Weights of a small transformer language model: vocabulary 10542, rotary positions.
Each number is 128 + 32 x the weight over its row's rms, rounded and kept within 0 to 255. Layers, rows and columns count from 0. Numbers have three digits each. The size before them is the row's rms in percent of the matrix's.

# layer 7 attention output, 224x320, rms 0.0893, rows 109-151, columns 64-127
124:135156093137125088192100161150143137164097172098108134121156160145162149103125104135105163121150108168088134099206126092132125173143174175143054116162128117155080106121154137079134040117135137
099:134163100172121118165109089151150123167143107143084167123111139108159107141133138148129125107125138109114102120136134105133121125108072118130099133181179126145143140118134139101132127134114134
093:113111209130136115153137090180118145102165153126087106142161148231110097046139136144150174119115170191121090145107101121160184111141065144156076085115122139108098095120127093096153069162104213
092:151111102121057156132149171139120136141133102182160096091145113144141072105137136104154114130106157142126118139060129140135136157123134112111159140060107105107118075139115138092117136132087202
095:088127157137168146101185103123126142161141150141133148108129138115076128147134131108135140130114139126089161076161154176151159163157110112106178156167142101116119105089121145142153108153088128
093:120106094090133126077156071123107115108181126141152187147129140067135068133168106131166067152140107220113136101083091163156112097180093078122159145094134166102076131133127144143129172089172139
093:097116184094108125094167178157106136137144164101120127218133107231133148160111138136104109142109106126101147131080124149140118107090146163144149132107111181153101154143118123112126126161113122
100:171137127151128105076145169088116121169090184061105104121092138131185143104122103147114154133127140147132099139174112136168114138064143140118100138152130151080130131094140084114142129134092083
091:088148153111111141094068090108161136170147112100090129146135116162058112128148139118130094154109150145110108112153148134107137098191158103144139161126119162105164118152120143138110105139171128
092:099144163124181109102135095166117129147173178138113087164157131157131089127157131112166129175172091123121134150104163106142132164135108189162110157130129123163148144129112161125157131119100105
092:096172137091147107067132124073092157142128088119141123172141115092132106133131099165086153111120144080097143140120138103097079150138129096137115082095141173103127127142119110097115142096136093
088:155149144109122081146072138142156112144101135109157141106118112057084160090180112151128078147069114138115174147195098073172136092152144180138139168115106107166130070154164148155046159162108111
091:123123206083137171115112082138122130077094117212104178128123133134108102152154113153065080198074148138083201134162157127147153161092106154112145154066136146135124107137149094094191120078127162
099:147155087123074102119145141073153140116095129125152138165133119128119123182098125092149129085123148117139133113127083134093127151132132079141164093157146151140126131144102132126159102143152092
098:132165123197161124159139161110101150079140162124113123111121054121131130079118129139095111086100187139051105125101154116184144164126115164118136125076154092129111140107106182093160123099120147
092:145155146156073146125153118149108127117116150132097082136140129023126143134150126094093128134090125162187167163129121152140136099159102167112146125148158117124138111124167137215165154159086088
089:172166155220105176155138126134154147150113057175133115155096132143072123120083123153148167137095105140205199091153105155159149129104138255052138130106125124104076098126135109100092096134140130
096:130127091129124133069121118166139144113084102177141187101161103147118126148088126118153128106103211104066105108135131172093125099137133120156118134108137151091147145133092129109129131080148184
108:142124136165102108108154161120112153094119095141165092159107148111116156095097149086107091117126200107099177192133123148121097083078074136072141109149158112116115121154133160138143130135126162
093:163115164144154079097161108143107137064184133160076091170123197091128118148148122156105124188156055132157119133094079125113108148159125137071093169103119098107153160134139103137139072111197117
091:084123193147194124099186133107094140081087180125096146109148187123141120132164110150145067128115115120132131139153061110197118117136122200100132120115077173120077082125150110088135137141068128
093:158166129181042116147119147080079137153087113133109139082128101172131068135175135105139106167159119148230137128196140132199118113129137097105177148118134116130130071133159115081090077123075122
094:193117110017144146195108155141152104157094103156160167129169103186068133125101127150168171131143103176055101084117129099108107180088088128191082090133139159125080112104113133132116136196176072
089:140116126114139093089120098105146118147168132110156170085127098188119140107147142134175075194160144111180163093139170155114101082126100146112117105123153141157089121111129144088104137093141204
089:176117137090142108129151087091181136154100080132113137154182154157209085157131137135149116103135199129108119151115142108110149101117183140107126168072164163141117096127109099051166111036183146
268:134170129143113072158119115150211019159117133135129127133167136112122118145127008255145129116101109142120134130152096048141179130134146146113099147175137152128068165000142155128112114109109109
095:100060115107139068086060098132107139131190129085185123158118143166189081125145133113100087095166099046178095098145117117146090110141110166084155105142213132083114190112087138104130103107094091
094:077047104078142159191140098063164114157104146177162141130150153088180185197146134128147054082157129115089150043144139141071155138145168110130141131151163133139117136114102177136154100133132106
094:135145187133087093134046081149122137128112102109053140138175038114102117114110122153078191189123162135126068145131144131141172110088151149156099149174113080120140097121128057099176077168126134
093:164119163144143151078082091081104149152140167089086152145125085142048178117174142112102155076165106150122181101142162148193090106149154176146098129124111136123107068139170113097180040119140135
099:138136140164094083132097127110174116128148087090104047120108123119123102125160133148131093120116102172159190134169100142180142127159147127143146137131126196136133168114098089151134157131172139
090:117125143155127132114129137128107123107115189121114132096118148166080223137146119141121160145161161117170134046125109149098152147191168120113106132144163093119096131113165086132182115114161126
090:089115142120106112134176124116129121145129229123139110150104135092112088116135154131105166130173111106187150119087111159153115077109117142065114145070116190099152143145130086138116128175107068
090:164084074159164085132069127140148111165147145156088095100145110072172120121147133133161150091167150116072111115161114128127080192132197117123081103128112110151148121120109106154111101117100163
090:154140082135177102067134169111094140086093197147093070068158164149167137106066119147131157104087184117193104137057126118189131145189127072132138092108096099097084118108142054129144099093179120
094:126113157118128183090133124115122115205189189106124079144078095184086069136163105131155071161158142079103151144096168098153113090165095106162115173123106118106153166127110104160100110100087087
224:136171116142117082158118117153216021162124143130122131142171129107130123141118018255145136113111126139112131135160097041150171130130140132112101131177131155132074157000149145125114113116107106
092:149196111094155133117143161134113131086144135164111131135132140079092114186074141116188124111103066130111166148154121141157108137178095174120128108142149191157114153141140148075127188088205120
093:154147173162137141093127156044113133126086136110133089118131135191049127115134122140123134087099135049143116121146120108123138077155058132192133086152179153135104123138089126146173178098164112
091:160111189147071146150168167196118127142158137146159152181124144120089117096085143106130119204116086152130106182128156119137069153139169117105062188075053098131155082169124133050112116167126100
109:128119140126132101158156096072097137106184114172093136129165053118160120163152108154145080130176091179122099114115137155082129059164118144164101109066115200146120121109093176145137128089125103
094:085108189066133154083131059126139117164166142215099112139129182118120138140170138133111097146160113104151157104060081135120213167141119132105148144152119154112098151127121032100134099120188126
095:110073108159093099139054135132107119139090123163158123165085073091108128084168126127149150161122101138089178141159148148103121094096133169125096182118139154143146095121092201076126137095148188